python train.py --vocab_size=1792 --max_grad_norm=1.0 --final_lr_fraction=0.05
Each number is 500 + 50 x the weight over its row's rms, rounded and kept within 0 to 999. Layers, rows and columns count from 0. Numbers have three digits each. The size before them is the row's rms in percent of the matrix's.

# gate: layer 2 MLP gate, 384x192, rms 0.208, rows 43-66, columns 0-191
# up: layer 2 MLP up, 384x192, rms 0.203, rows 43-66, columns 0-191
# down: layer 2 MLP down (transposed), 384x192, rms 0.136, rows 43-66, columns 0-191
gate43 097:459538518544491469454531481465543494567507490451428519619466513453487605547541543444460439426457509498515406422464576515529471571537560471444568370635533550469458484489536532534539485501531513532477427504457499402511533518514549562492459460539510545430577477434486537574625447499479509545611528645497464463491568458504481428522470550446565477487482490480416435500516544458473546590523562504593568425524466543456494527481530552481539476438576519497609515598496515557443553481471584549488517502479520489502563515494563418424477411474499553489501406466510421572493552486479485476
up43 100:538443556493492580484556556494489497539535471637605486467528527474443504439546459523539471479369532486528457446491506466466447507520518532484492504525436529529533525535549549452546492481599556442475527543456472457499541562487536463555527477480505568465572512504463632532418478466501571432558412621529448491562480565486457599420548430391412542484502464542603456548599447521519467466516531552487472472513504579487447477528570544576442453527515511570516552546481567524396578443420455424518490473538524445536546597488536481497541436573496520543517475518536502436455413491447558398
down43 094:451550523436390504471469527547415504463533443529522551451549418498514358637538470470516493392539464547482582552509526557370542467501441543440537506412486593551496576464484554498505477542430461461560470470500510537525354604509538470506515514432461478553545540557579490418497524591528485532521557429443543524498464418434524517491438501446510500460468542483533613495451501466453542475499515555451470507571510512563487503533405533508525490518456567505528483541469401464550520547434442407486504559539510464598488528504421523523444531583532502553434472548469533540482466614479520536
gate44 113:605455464521452436523564389457524504494467501484537472484560507500444481461588504503463490576551544558493511582520498498473524552442468460546521470481457521471479537560541563516498455545410504467508526544483552599420493598481409473440499479527460519559497502543558541549501509493483513558509530576461521515433454519447466418500488520467560505450554481507411452459485602473356530451515429412462465500576519497463572443526607575373546481570412478456457412484458593479537439537474511574511489486493486493504591440505526480487552527426601531569474462639503532486608565536411443493
up44 105:596476515596410498526526453531548417490494414509528481468449466518527513539545559471488495499473465523487557432468458540509485571479413498397492514520506523524530515489469535556452433506461525511552529543382558515456578547548449487493546525532499574510435562522534525582471544451501628511358523515456506508444473415532511500485533395415495421500516468565466499490503490480460490526500467439532514501521477508571647497474580522428623463592460467383467479546433580492542485505467461537500500420451506505435547460473531533413548508456462468530503461586506589500494467546322456424
down44 111:556494453480405440491478479547441490527407493469507455403420400584481489485525576540576518518492502552471538459517489539516465542479437498617425534557526497426578532475641524470451462622434538542497613534526542421424574505531437444416527518502494593493535510496560463506452566534441522521492544512549532510453590410504436565419438487527484498515538505522391444484470449428385512569465474448473514462477524496489513527569579451494585487454499504453500486481465535455496501461391516509457520464483520562500543461572573504468505527435481516538403412521563538587564510468486528417
gate45 113:531468380490560441464432450363566566467599582483508472572469529574540539452552564494430510476401509452511469515495473529504500524507446546533507550419438408512529422382470501517422571466555507581472435471518508507565520498508449439591474566503496535436564476464589459565506588500536518497590420499458518464541467543565512468486473448581514499477475501450541555437462420552447485537469437482507452569516426494476457517486455588415518409517525541581423411481577453474491552507477520574480490480543541546502491578509505487478402517541424499541577557548501446515520491542539579408
up45 107:534514644491445496553465488567520509472488576459521567511465490437437456512417500516454606532525407520552593581477525486498499600460565423494563534469416534551515565539471508541517596545495516426530511445513544462480502632395438530631469507517490461508495429509490559572540392562458517516443528469423460428440607549469441485545530534472521579515534551460512532421490478473545574489525450538485558585428471550426477509532492518463404460562517490551491421567483557562430488465499558489473445532518433387518490481474434585512507469498537453483494511556529551518468519426488428505
down45 109:563472587399474552498594522517546512363469551521492595549467497447508453508419474508469477523495436461513522583437529490556528513456564525527549618460445466559548466527407484550488542548472552515448503433372545416544539527534493424481515530463414485490448388534447597527521418556424497553460502584435463427589620454515423437484534520496491491457601481504437529438558465480537503499575516497488545603492532535490536531538446585463490418546463489537440396478493513518480524515536603562552468486505415447464506488482416566495512488581479503460459532550524520531519534475465496490
gate46 112:467472500509457459514438528537575540458451521488559459490522478495559402598448579531516513460442476518473462452520484472429493558639466487415478463526482466558532475528506466548380515538531542585479462492524549485476527501528425428509442485529439480463528536551502440518378609472511483511571457582486576485415428485498511484497607570529528464515472471497491509486508515472435504506508538490578516443499521575436527502431495492523500546570473440448463400485579560630471469440455616579502514594460439519483532568532594409583423493560440518468505578460455431541472476461490402596
up46 106:501512463529493546497548422397440422636429451453411503501498516593531570465536433536476514498468552479530454574493506542530481457418443485511552535459597596520460545470558592386550413498528413430516460567437493526490495492436568578536501515432567484568494541491483585500530443446560526522462435550482410552578516520493542568519456479431484526517564495502493456531488495498517465455589477476422462495509467498491452506528485435514505486438512506563603549489418423433544494520479500491453449445562590528550536420521556634486631530520546497504470467557537529467484509471556610455
down46 121:491540498501450464459520428411512488562472396529457450484446461524503513492482451508434536540458436464563545629519403463609407525422478526449504483473545521473422555528564546441502495503516506434554467483401478506467374511507499495515513533473518506606582506495496616514543509441483500576523477445494446551563516526493535451476495509518477464576531520500485470526486543444440578500460444509394431663484487486520530456489481564540491440488519525534575479499502497402627522511519468553443401420512486502455528476586505573456539533543475417435552481535599491554475598435490550390
gate47 111:579396546492435462554484503444529566462463509488470391443430477515617437578441544474445470514455555539453397465497486426619612565526497469444547571453541448552490408381514490506554572444455520487524552524545535469446481459535470518528558478567559519483437570451519569465495540474537553447498481491409474402566487510512480429525536494475458485493501492420514549486510409527509449529539519545524479570387482496468505560506529518474542398541550499472501392508506560541514478429614501464444495525520448520540597617414524443491447506561425574482468495533522534495446465454545494536
up47 107:533538502435516505524498440480502565510454548574641462469446564518613528437555537410427511541517538460518520496548428413575562503482388536501431486546467462572480518443494462543489535493515534550552481474519514425469529428439528508544566431440454515437578549437509475501532587420462516434506494475501478453578436472547504495582470538418508517553473483507506542487430533428422473496639508520504522521457528499476451549552503442576544502441525493579466435510481449502488444516454527463438563409511529443524535522482506499452495597489501544432483541438525451543350536454677431479
down47 112:569489466533507500525522468468462497472477512554532425528515480430603432474517613414486529499527671526551551393617447451471440576496486506526507562478538473556493463468444534498597490495518514503551459482537479431435562504421547458536542510527509511515470496480477501560557506459531550468470531378457490468536467434493541514601472597443525480429403473501485572525506489550493468503573497525513406539574471546437405494528484457553631527558485482573554434496457452457508471546451543540468595409472535473557432519484529523483460513547427507550431543404425522589437507477606465487
gate48 102:597496475563534420556527488508479520426622480512454512527497580502527466464490422539456520529395613508548502458453455480515529391531493523500405494418478548513508598594512488527454443491455464570512510439532533594606524472483433576606513495420430394517517438537565527597470459548518534489472563527529518436525448564546518491597456473554548434499517466445432431490539542527425461421505527454486584462435475534512468513504502480479476571495402533495516502547519507417459500449515535483546515518499551401463490529500484494453598500468611507478484508534574544470528377445457492391
up48 105:554415579517562595435470445536512569534443638508559602457465476513421491488527451592432500538456513587538534478543504407472395478531464568472421518502512500473523639515479529529476599535470487503504489475539508535521478513456460500510500442500445487523402462472517514465490479529428452426511550458525542517489530542437566437483482443438511433497510611450531465606488545483592489396541445455489475558570507533529502555511512524458461474560546441410480452576543516414424509447486498453453573494437449492494535501508555542530531455419464477359468457567582507530556525437473498400
down48 105:488478586547541516518458528511552534543496581578518501507469468470592494595483488551632472461467633439469438565394409430537611458464462411572507499441491568522540476520454482434524456494476598512532484508434545447548479485517502528568479460500446532440433417486531526585442568545461501467488509555508527498534471509556473434538504447599552558550517480460404503515492462550488523459544566480408558581450500457499550551529509534488454494477383602561480479497470502489482484479477466548583434528463434474468470468465453533517517553499526440472468609479620526469495455425375500418
gate49 103:487567467427460399561450550514545450466545505499421536542388514480415515616425514417532490486517552493491487539482490551590545437446448471550445512491555456475533583492515543523506446589571538528541507552427599547456434504504540476492557524532549475488553503517482452526476474438386458524489499472510460421526459488442565529529572520486540417522471461463463505508535540403507475422576503573439504519602577568556521505516468539443513460539448489463411411456535545474622490511412488572530535568385487561459553486440394433520541535436507453435475424565581454475520533457528471517
up49 100:408465526453571570467468460517525531586514511643466483549437570433482446476519463494485479535591500512424432639527559526576522574523598489548527546525419517488567506507450558494478406467479410533467518477474454477527467401455454591428497550505389566552571464475533450492497468416481453501511482553475551508494495613446473387441430489542568497485466429488504493506516487432485522448484534522475486547555491420475525499544480531538487536362536580460395500473606481566500535483531515481501458501467482495553414466573402531526481534426492511446557507500491376463487516509521563510
down49 104:504578450531515501555402434487643534509517534527417516478529573463434546533542484482419458465603499427570429527549500501500549536536482413553541434560455527489567507483473542459503475496574420432554428472561491473488566435473469530533457499441629510554530517485451461594490455470524487475445511506467575474490580550498522452464563527466594491470445482445429498491462493455504483537472587545473580655568471529554489461528416603519405488517535459477376507481476549587505512487528489451535529509552492541457492410522480507456482578477510518415571459525507440501425459523455625533
gate50 106:411472536510558509497454461463468512427332503531579482546414480498551444454466471447529395502512505608507436495432409484465435522493483505445456515492500555500495526501486513424566454457507466539554511521511555519560573470525466490476481489468405520510482500596568524513493511375505505483550531618494535472429482518420433516492490474586577554491490471481484502510466530460484564416493469565495464475558416648494427517534488510398572564446468456507483530524443513474544486574542456575484434473621564523526444499487497562528462635472584477495499536607550495561514558479600505554
up50 103:428433377539550486563455419532449439501469462557541494530547451583416590490484478545417594535457557511445526575577501443464582550530561480488536533522386523407489515468474422438513516515515554468437533524447494516481562541510500586457534428456496518470489514423541519538565522568503435540464581527560423490633521458420549570489540573472498587469531527524584493473497408580505500540534546391496510520493458439458500511514506370528438544522491562500445505494496492465460415501542502507527449561521474535517539476431483561457493587548494570481559471522586517500565584405431516501
down50 107:427401506551538507540468467477396428380433458508469535510466453461526525437565468564457427562496508536493502503545391521439535565479606519645550518460498520522481525507487438484462529490472477471549531433477502487453523601490498474436442504416546503492500494458582531477532517513447443564444584455532520438527463531389524541459538609415518539473534507604581511498470505482559472465505540525508513436511555445442523397465504481486501491513500572406511499462443568431429560457537615572492614599511450538505528462486540498560518574487513547577458460520506420499570604479510532551
gate51 107:549523602501549497519453527571498459506518524562539543621520369441488463479471572585570505502440457424507535534460449612468536538547438512511518605489585438454422425452459416456513615453531528462534544535438490494488469522514549458526511440580463508545463506453442492522393583486529465507495503504370520539526514480516497432556539501576542536481518528543504459474500466440470559517550469451470503577397503398477505493528444437432500437565526485576466600477475512527535483430515516591476389486490491572450406544541567542520467449426479481503515505476525535400475488412447415493
up51 111:548459541484355535538486448509507587528602460468512505462512506536509508489461434481495466513543545507472487482470513439579510566511483537445511503556485459408568551519598517528456416505463493552571496513497542583494485547453463394491507504499467501511606580525466584509498520549445610383586411518551479439444485508540523482398468468391496507480494574449491615645527549457468519512511498549487492566560489554457548517493606496484485446493461419484444518487641528512528568486439537435514461481467405490406507481474460395478552493582505564473483483509516460486424480505573457572
down51 115:491450481497359538488446486558514492495591377453521397491588551533552494409494472470505436543542463521471462524490451466483482504476497483482520469494434529466591507460591503503488442579530469506572492461454543572534511466482496402462495456483548478512471558504466562545553451518474528476410483490523526468432500428537516624488464464391429518480480513416497678569546556521447439569470382536498392570536530510501548522435510569488423493522383489471462519537538514522539542427425569447504513544483431429487454518504440447515528554542551547594432449542512475464463524503499429579
gate52 101:502452506535471533542417442458440457532443506561451446502497526539506523493467547565457462403566464537491420476522471470511480502504413427441489552431492437541359467621466475530505538473478500533526490467494535478436526592494529464501494440508524532562429448489505563519484577460413527596545546527372605484420515553513537503532622560569587460445501496514409383485517505430480542528430488420417435578532479447488485558516538510490558474424420459552392509483475511518485573538524436543421431605521507544526563578529527454525474413501491495497512506505534428564493533517475414509
up52 102:461596520549481435523509468550526455591508457443472502447504510514521470530485512450528491528438469515391548460482481475510554538461557412526485433538495509534566484526518523496630410527427456511400467489484458594505453418482455526499528548437491564551465512480509456495559433495578496461428463545557406471496525529436482469449613426523545531531503481476464474453546591521564481481542508511573575456364551509460523469558492496545542514546455554481513460516499530471566550483445447475639639450543413440528499443596479409402509551494576620421471462496548502546559520508487550558
down52 101:422530512488412515453498444505585447487634491482497410486463406499520392535469552460567494515474461574433542445433439529525567501441544525570440433543520510484584538544667516559586477533522483522462450490514468537525367428515504538450522519439478565559443466479472450465462518498539507476448501451563420491545517539496508517407603524517530495498510521471525502492468526472494439538513559511502477412439557478507492486604478490558529479562489580523473500519475560416536565414433441477631566388468440487453488431554444504488464500566485562520471502412552459484589469562537461541
gate53 070:525508615548489474510430450502548489435511584504579478490528446518573538442472513536452473463409424454533578457538449440568482607432459495472498517524481547526530556518468522500482504474544457563443520397546490492476536502520473489496459444508418438449509451419491548449521450504579486494503519444481436542557468497589492507556538571548465519485565481462481583427451472538336410636411475380530520527451524539568458570329453516505474513493475514488490478494523586491539500489426593607534431516480462487424554542489492570474483514556485531495529509576497453574539519544572546530
up53 071:451502509543494558491548583461502402503518378555528520560516537467422450482556489492527473480550500596425376547545495536485421426537449502463523510451541561543451478581530508520511521603541512477474423513566519463436563384588546406460515478560548570505499530571432505531419490503505478482504499518567537569455453473413528444436468546485461451488500533509525437509484587589561405448575595540441507583562517494455488400558485491625607511551523500466488587484554535508500495475489448449504538491547493487522480535493479558543504525394525468446538406505511563544565532491408486574
down53 065:527485412584475500480540543382466458501488465510464590517459516437454522472546476516477475483453578537519484540447472559476434424461493599493614438521437543475511480615447487530550523591598544497469440513603578524414439480556499454462543479532584441497521515561419502468437527491543480392541526569515464549398480515527507520491435568592523518469510515450594504459453523466562488387558590538420525571493524523529479471519505547544498521534458542549447552475547477558529531517423582444529499552493492537459579391500574472443475525450493483541547420545514492529493620577453423528
gate54 099:501621467425626566434458489481510545475474504465504513535490516468564435482551458451519484584468487511513514448502579459539595524487519515450503434465491527557561447485445546554436479518429449519478534529452440503628438469476475560421572563484505507459492478458470429507516464480572499523570464491502435530488446557480611468479450560579496403466569515507460560440446476443475537477467484436589494602523521577491611501542458434327495553425517499391505503473487543537551526515452537516566502532497437512492476497535531538605504546512516417447497503621576528539501529493579575579
up54 091:510445534578414531465496439488426465480531488519517510360465517576485595496447513481432637516557411494455409653438473540430457449506534495556491493477512519553549536478468490474543508508501557480457441483537401465430696422414492421493458432534552528496552508544601511510454570504495476508454490539476495497571597450500471543418492481481554553537496533445424420539520496527421469503564524591397446435510563502483494463499575571553523437530586497500509453476507487548446492474447519443473551541471450439562553504519519524465529532552470498482428513495527454513529474559451467544
down54 090:531556528551419495426467451522559495526524501484541455580470544532483616466378429460508542406495547500437495556566425518483484475475565496572525518489479426579484495583550469427530520390508557480463436468492447531489572484521420533448433500535559536478575490546542623412478552536475509535364462525486576508480466532503413449474478520436523626546528586556516516535466473528386526572439582541467535468479520493529523487498468471589458447553641514458502582446455544534533443525461531491469465532533475546499513443572498496458392530576554511510575498436517433462541499535467523482
gate55 109:499431507541513560461507576593509408461424511493582456441556471491471528492407517512578531451543499507460459524469500594503493513445535521588606524528563551580418413527481496539474564468477564420493535534536574570524512489553575358494584516568542483602595411496480557438485526500578522393466510482548480510515501451515511488498538422503422459512553589444527496501468481511414483468452441419460434490562491446448458514566533565505508456486488514435512474455542534454418582545485491546506606519526539446470468469517384514523452460534436615509509556452475526504447460495619504491
up55 111:465496583465445492510545508521516569513574553475521485625457576513510420490476470445528517451514450473479532477557482553486541546450499494468491521457447417370477514596420483433552632450517523461484522496428521432528494432510536480568537515509485486589500486486481556485372476547557475467470489484549470595545454512477513528552522484503597511433480492485554478482522501508582584590482477478565458529533551429438471550516521484510610364630552509500554583549568446624542510516463545573462401503532494449467516434544562428491412453596578483506494500440523478492539519435450511538
down55 101:497497504531559521501519485538456453501383460574540452479649442471469484512392534515484478511487428491478480427418503525462568506485487471592517485518512534521461420485475550519442536543511498507541481533529556621467529498538508322493470497562511490513560472513524515488533520491551563388524434532598518489483527435516529414534595483566466446488533524499523541499448548488470572434436538470421368424480513554595486449583480585471477471416481542422454516391499480432488525496528492556501622489472537463535518437513455546534440436539568553493463573505496545557435477499631466533
gate56 104:517514470437491506511538472537508485496561523430554522462431499429462623482504512470534515495497561503551560538480501423445546435557480525416465550531471573432493640531427431461546520455513501490399471440439462539563431555510476480499560505470459531376541523477454477487569548501578513489550479524630440587475533484434492436577536509547492469543543504471459437483583540420511494517470432409501556503564491442507463446489509499447539437489399452468472487468497488558399506437516505624475509603521490535521487528349512414540511431533491480448439574527512424380454522535480513572
up56 105:498441579578571488473488542497537404495457528490452496467497419486476457522603380481513469479530452547511496523454474593505532485453407501491482495408495462485459389567460555552480626532472568457539524528499559370445473385486464473568529487527495531578446624500431533526476550445493539534551504505482534506427504367486528521448569544391520493482451488450524473481444534509569568480490527578510500582493471536444602544530544517538500488500552472460413556441524483534464496543442489396520468535601522621521545482503483536567468531439500462518493452494510558546545393501543491592
down56 100:548398431575572598442496520567484400455515542501488578515462466527404485533437557506424437530537515540432431535544441590486518434535516552404541489482490436520465488554564508521499518562434540533491606529468466481529421476466458429474496466502558465521605407550449461466520560510488571530552515492446587547522512430485465539480482493513518457527516604445479543521526584387518520504540474443528480456534469480545434589523433486473618505435593486500428503488555517569330479516545473412436502554438417539502497464505444407532562549477488487469486443550510444523522443480512501493
gate57 107:510540497535533504476480515511576470472467479608549534425574437518484407489492528474511424439533497467425578623546471317513544506484612550566533513445502557486465468452483483469477543483544459494488490450519564580511452449504497478553490435503430443503486539477532456521354473526497567515430571590553488560537520487557559444484500436447463453489536569490456466517467554546557480468498477423568439534559499516524506493543519442479501546463481528463418470435479508591526439612582572530511556493476412530435508568606482439461554449465519552540518477469523504636500429509476441402
up57 107:524489525514530476524465404510500494470484558376445505608458582508514477509397505457496561571436589467540556454541533486498534530552487482618439506490520546584511519571450493509538477583420474540473451520435413490517498523480457428508452654469473569508472504587520447534512549523559373449556483418415445441508529561449474512513455568587504530438498473430499611584510506506489511485526520539493510415457481408512508501508559521582477467483536491568570550556480485463495553460474519471470477535561573317544468487487571544456532492497470472463564559516468484410529530446571501538
down57 114:547443546577513550577436455440549609518499499461424463568417570530546531462480478456477567520401479523492483466462486526580486481524508482485488489499488408507451526585486471509526499506440490482568467502488555527504528561494536469437590439529591566528392512561501478536475608425510514485522417371482470421495497594381499552490441502510557492527471496510517549506549502448402544478525588465450414411486490486424508503489473572523590571463523494535547509484430513425484562429518476430505418549515567388427505483443539511541492645573552421467482550543528498455534530485447424480
gate58 092:470578551558488475439473487503529416479517470421479515534419529464509481493427519472471529413527445546544543452496462508522533415427492439407523531463505526514408477561507458586465520424617463486474552397541484460514529516520509495392475436534465526482505571409459536480480479446477500561452565496507576584430439485496448518587502520500582469451537552490541477408552471566494511528536531481437487512423565596521559511491517544476561486434535433403410505488503518512617498494600541580446444472516537507492572639469573567541482488468423456442549478577552493433475587570420446515
up58 092:476611515545500550361503490468501405493554520427464512581476523471511507493439507456461518490476516536476568460496418554497492480410492453388476482443464603544402476541477478559420522439544531485513532368525504484464538553569559564489442375502518487510521651439458501529512483522411483563448466470457625510467390545503437531525530557402496493474490506472567476471543522501499528461549541526489494540455551547451560525442510495503517421451496465438447495434517545523574480511567610573425420552507475508510503584559513551551465503449472454487554517463524496416459562554415424485
down58 097:512575513583509496463574554475470490540500529470402514540392477496453571487576567492430514426576601526490602429424474495469455466432468441478548507558407631528389431497498500551472345432522536481475585454582465486503587556586491508487471474596515504500500531500496546549526495402525478557481489498503487407455503474531487566528515470481541487462469466527500421489539449542557544482487537597522565458499578499524568504480548587503456540432552546485523491477530375461520508496529556505484457532531509452470450481459504518477562385489510528414522501515509474347451463546435535452
gate59 101:568454564520499470434504486515406498561486547460500450437437539484539381422533484481446574601502448479523582623486450477575565538576552498498511582595454495433461505531559525482535490528426427573517516496476511438491557519452534472484498501519458535510489494480617410517611509383392486487451469520505549509537453555491480418485507543543488488495502551376501538481417649425518618547479450579486583513435489515441453475489504548475504517558466563497453478557564502413543512518484488464458604524479454482582458588459501542482479402469523509467456503567509482494486504460431499489
up59 094:389460446459636552530544566487503434475529462530581558405477459434464550507500494447555455415478456639522482485457568462579476511415489459485452486425564467529572530564520442485473556450553483468433423589501485566520535597538511515503463507541502591504568431472404490500396430451600511549473561403422469466550505516463569462481566449478443512490483517593519537508516448494460479586560538458463524484443508497576508532481479530495462418509523456503524595460437518532588518470511534594558446435514498523470513452533544409481454412556519549487524499501562491502469480512415476416
down59 094:473469538534553499442514492557508455484549451462503519481525499478498541542469503416478428612504545569514474508516509544584535462487534488546459492456416414561559497476578420522478471514456548481438494474447385468517520512456399534552543424555563548427539504521486471539440502549539426432667420563486504468487521554467496515534578415433498429410449493453522472513445541522427457542543469459477384466554518508458516531512538534469509539499596574387455471487478475591512544508425545528449484403476476534507487489500474411638436479451576424503554592506481450580528504490397507447
gate60 095:480554444450555557458574515482526552612490447541468442583428446488607467472389605462541500447399548418536439493469515542513550548515544456504401500394599476482486474484504493460389474454488482537468526573485496537463435542526497526491583481522562564503553554451455592574477503462491375486600546439488491483453483559458504547524497515554456472520472508447471486479579553528489485464535522487481499451507424523472495499480325482537609546460517554495456539537495515495426407473495478490466524588544568447508440586500564523515535605513462453534488500484547424466504583445572468488
up60 093:549463542625510442527418478545517489490554499466491553432521564464405507481566477451527487563585515593503491521549493459490487487477392540520458580585434547506512501482519381494605461642584528487546509424503414417500558438414466527548424541484360511527513492564518399494525435500498619475455500504473521547545514497473450474541432499511510509509463479499523539433461456420491580453434496529488513501560589463545542526534619554438387486452472466492579407469473472470546537487527508494512535484450458519512504386450428503468504444516551517466519502520462603460524489573542521533
down60 086:572476436534509494540446447473472504433476539529513537457549586456464541526534504521543543506532534489434508499493539420433441417504473507511501548596438553524474507547406533499514621522484501566531469497517502470482485449490491554511528498556434415480424440472397352487458468511546579587443494613539519570403526449515475413561515496463448564479497604519461567457380438485553526610519473493372411519521519596518556519549501454500451385483609440530519568450514457572592549476568490457476473459475492490514460423495464568512436554494471558541518527540492471476468516479436527509
gate61 095:455559504526463577461473510526572517530571523540483500523404547445541516528441427520546529472527492463531569460511495490593514582478467500525550534519503475431594523487518522469464523506443530469556516375526439506500417438451527464486474469507403457452497519456435584446529466560445653513552456482490548583446470456513586454430413497432459475489527573544528467507470436601414486505559567528548441520544455616483538510546616508634485600417511492510478458414490516506513393475464513542531462509461405547470574559449515497614522517509540536489495569519475497463504490589468440560
up61 097:595590553481492523463491417513503493530501456503446402488511614556528383541503486549604586550534474509551588468460462472541468639522445540446583456445497432493538434469558502583456495563488516476548478453479444522569518466486402532402511503539510480418500456419496575484446423570472514552450520509622555547601503526558478496446518421504482521505568542517491452453384470591431472447458478504535542542524537549443434555576540452523429482576502546473494461499467462452521476463490490555449523446469431615519530469486540518478531547468572514491546568510527503454508452553468420571
down61 100:521432473529540521457560466523499515375473454500484448464515592379534513523449517530524540483517546496575599450467484450496491529443532450496511490533499466443523580547491414565492493505440539521589514472482481572536591500398472484446419579516481594484519516499557476522561476548467474496505505536507514512571446492599503542462470525446463405409586478515483502546469477511500466390512587492576544600527477582524489518576630422610508492508484614496444472527414512505614460491442611524500545496523422587498541493374521449514548453541531510497434510495476504458520530497468392554
gate62 102:525461511544477518466475473433565473356533555478548481533473486506524480470498499539532494641514456444482515444483412492549518487479470499474498534467547461470519433504453476560464564452540559520465533490536524541486502444576439474544535455492667494575478462412552470502520526489521505368460611422520454531448487539436528465507603566545587423552457516481567474354458529570458549511474467469461376536544491513470453441586449559506499520507555527479438426499462523540480592463541542416564462554456597590448509567543516543517456499558479503535519432540503546508480421523411434470
up62 101:532462473459489478594503430525442530498557505455430506524490585520500504488468475566470655595600489511442523533527463501480451442503624547484506535444469466492476460499476540523489475462509491468527623427439555512634530490422487512570571493530510559521516580460497493648468470507451486555516531450536487452470522476536475438518503556372516502558447512493492541543474554531499539530535487540503523455500477467397482479451436512528486520599484525515494503607390531568435438569466511418540506500471493522523482425455498621362445473507470504470485509494541408507526526484605357473
down62 108:552462392534460485565534434511535469496462428530493476511488503525495436489451445520531514522627448448498484550503548428513376451471639518485528527428480466523564548524445543502463524490476460526498567440462469493559511426452521437532567463584548523472503595524503514581497443569487556537540545562531549407405553417539446437572430492381547491513455491478397486491471405528451464524547443452505537534464517507493503547510456414551519514582478568550471464568404558540449548524509449496547361495424437496481524504529452567469475475501480491508489498598574446473498510531596377480
gate63 084:536554536564513497488476446549467423403507447471507542549506514446485420395490478573572551569471452535503437452460505354468566489422527444437540587508524441545552581512472524562563551478543455540444532433549512466393482499445496519598477465487492479526491534378520572507445506472560629519559498481516498619494424422460473440464570536533482474527473454495535474459491515472517583603467527452578519527378475488411498599499438492517472481444545447505437481498446449506489530512530487545450479482523459508444510550497566515512405551523539433404573485550525528454466526542502451620
up63 081:501590514491454510573535476561505512456471571422555529385431427492502452468547529368512493487561477490425560569497476560499511599435454508402481476588406436468426465576526536595486482513528485482479529511460499504499512542525519547455515507541484482538451442509549508472471619447547550504498507518445525574448405527509518503492535450454448617501494567480511534481509454587548437445473506487546376588619422491416504504539485458470506465414582421520457427513481475508464493440543605608532433470524443532502478482521429492530485562477458492505534550523656503541472474518529458442
down63 081:587515490504448466552453462522465521511461509506547550529450501525483484363603560473551530506493589489431528519488454571492537505425450474441476427583526418487468508567597481522559493514475494434469587462650435454392566541455509567485471534518494562538572506558559523497484572447526533456543551447486549598489492536512519495598539494408505603554497516456406502556571461482524489423476532464545481416588433499439452499457540428512461552420606529557443504559488497526527554486596572545481425451599463509502477433506544480543463543542504480465472573499555453540568488562541506452
gate64 112:543443524583526546426426558481553510434502516485538513581528526505477505511437461521519515429459538545481528425471525505509468498420521480388566482564475416600588457561582467510523526594495451500468571521463392607467509451461414477533471506467466449518410566451564456407484558497486511531546455500553488498474492488466607574477524537572526526383571460455526475484500551422480547510558537439462468516474475404437452478547373457467502426448471442493459449505519529528545493438559547604514509543501529501488467548527563484617525430481486500516506660496463472476464567496441408539
up64 110:542524555510453422533419474562495475549532440527512416448521549506520454522528495389489483458517520462472452535527507511594515518496483546511538501417579513428471553404481497464415454443520512537459543510565509459520382454539475587546473553560418557560546527477424554607531531560531401497536472514439455449483497483544440468586436438457455511548472475547574542524471528545547439560455446507473596498520484520589446527520520495532458507539544568448540531484571423539410522518575480431623485513477348466442513493510486476378524562534530505441517459531488433511534431397585480575
down64 120:437515515490514481501462424541555592518458467523563471540475512514517451529546480464441497592527406477569502547543451484528548472460443552549532607472470533458441489417377472435427438381523434558486447511578471477508531449534546514483416498573493488653489587477399556532530421461474484490597467453485500513495466594421474489571487493482564544499486554547481594451446489536599497583451422523516511572508463545522533564503533472589476524406462561449507470480514517450387494486466481463561532530529518550522500453501429588520549530408549517457454391482439448531472451536566509490
gate65 086:510554508490526427526440433562424524570456607451544525420550402490498464532527463521507528422500519413511477398569598469532479496471596368555476505438477422539516488505526451571475576563579529597516544486483514561490518548433451466521519530446528463457522459505453531525439516544508519477527402446483494460566479482533516624446593537508465591529467500547475547528493473495540514445557471449422509407526594530581475563509533534623571435512446502540581525594552545478497564490499510473483542532452463497526521466452431466525511468592659495558456551494508469507512453445490521554
up65 092:564463559569528579380488463521454475509506552450456480519437494626475468535519512454505512495459430519463517515470511489586523526500416543586477443468473535437543582508459449434578466513503550488522492423463500477514512543570504521527468564468468492490471552516458514517446503500515464503542450521502522528533528456525575477602507487456484433504540443552465523574436603526500477590565544555510484438482434490489481629424445460514459439515430546464590533454539565432518419469546544360521548423493499437538555549513626458435618521466500449598449540500517580627549568461504556423
down65 090:519568544534533511484364349515494539477551613503536490445461434503548448535466430503560507513463411484488501429566576468489544503455535465502499485408459389548447531533452454504474571432540585519508486413407535507552525573461443521464525548487427559465495503431414513526486501520469563546531489498520525512512503502555594483559584531483510480516520498496466537582524539458490563517592487461458474547568451479492511540467497518556506401510518528484536482580625588335532512535486498507505451489419437544542480562510539447522461551496558374544466537505606561495546548436557440538
gate66 105:567512475445452417496431592436544504546573518542442527490460463523426510495502542436498535515526508505536541501420562470554487572492476450524418581483520510451459483488509583550537448542531509449453526450501468512488519540518394485551516407482444456473532462536490495455401554522490513552553611523524617504506566545366532535467565511517551388468483541347442431509536573388532547501403521596497450544505584589500458524405536548526527484544442572476518479443406511496524594555498518516468423579414496587493543504558465516489472513496483566496491436533554484550488420495515438489
up66 111:340514575516537602502429524559521479523477449510433518457442646498482484612461434516556473531477558492553576462530440477489485423538516487464499540388443473509521454515523482526483589463512490434519414563439478491417469566509485497454578446479420525469475476463490567463488556505474559550566543437596556522546426577478557446583512498526503472507449472458527608542538498442490447461533479493508546530575552620483514580498454540474541583452516482456448450502465467492419509551549460517455528469514507648534524446494393495560435546556430515468452507527532537419501538480561475552
down66 106:534608504504513519439497523474509497513425555589433466498518484505531545462477485507509587509439508548503509498436521415480578560600452544468377667527443561481420474482569541504502478571578582488451488576491432479581461511485444461500471499522458447516535483520454506539488495456508469535525569529494558476482534566439468526499538493570660460537463458532506448500552503430497592549416601561467493493437549529500509617480563556586471450504363510504564514427451515534495521562448470498430470516482582458439537410474495511436495451478519535514501422513579472501537419544549426439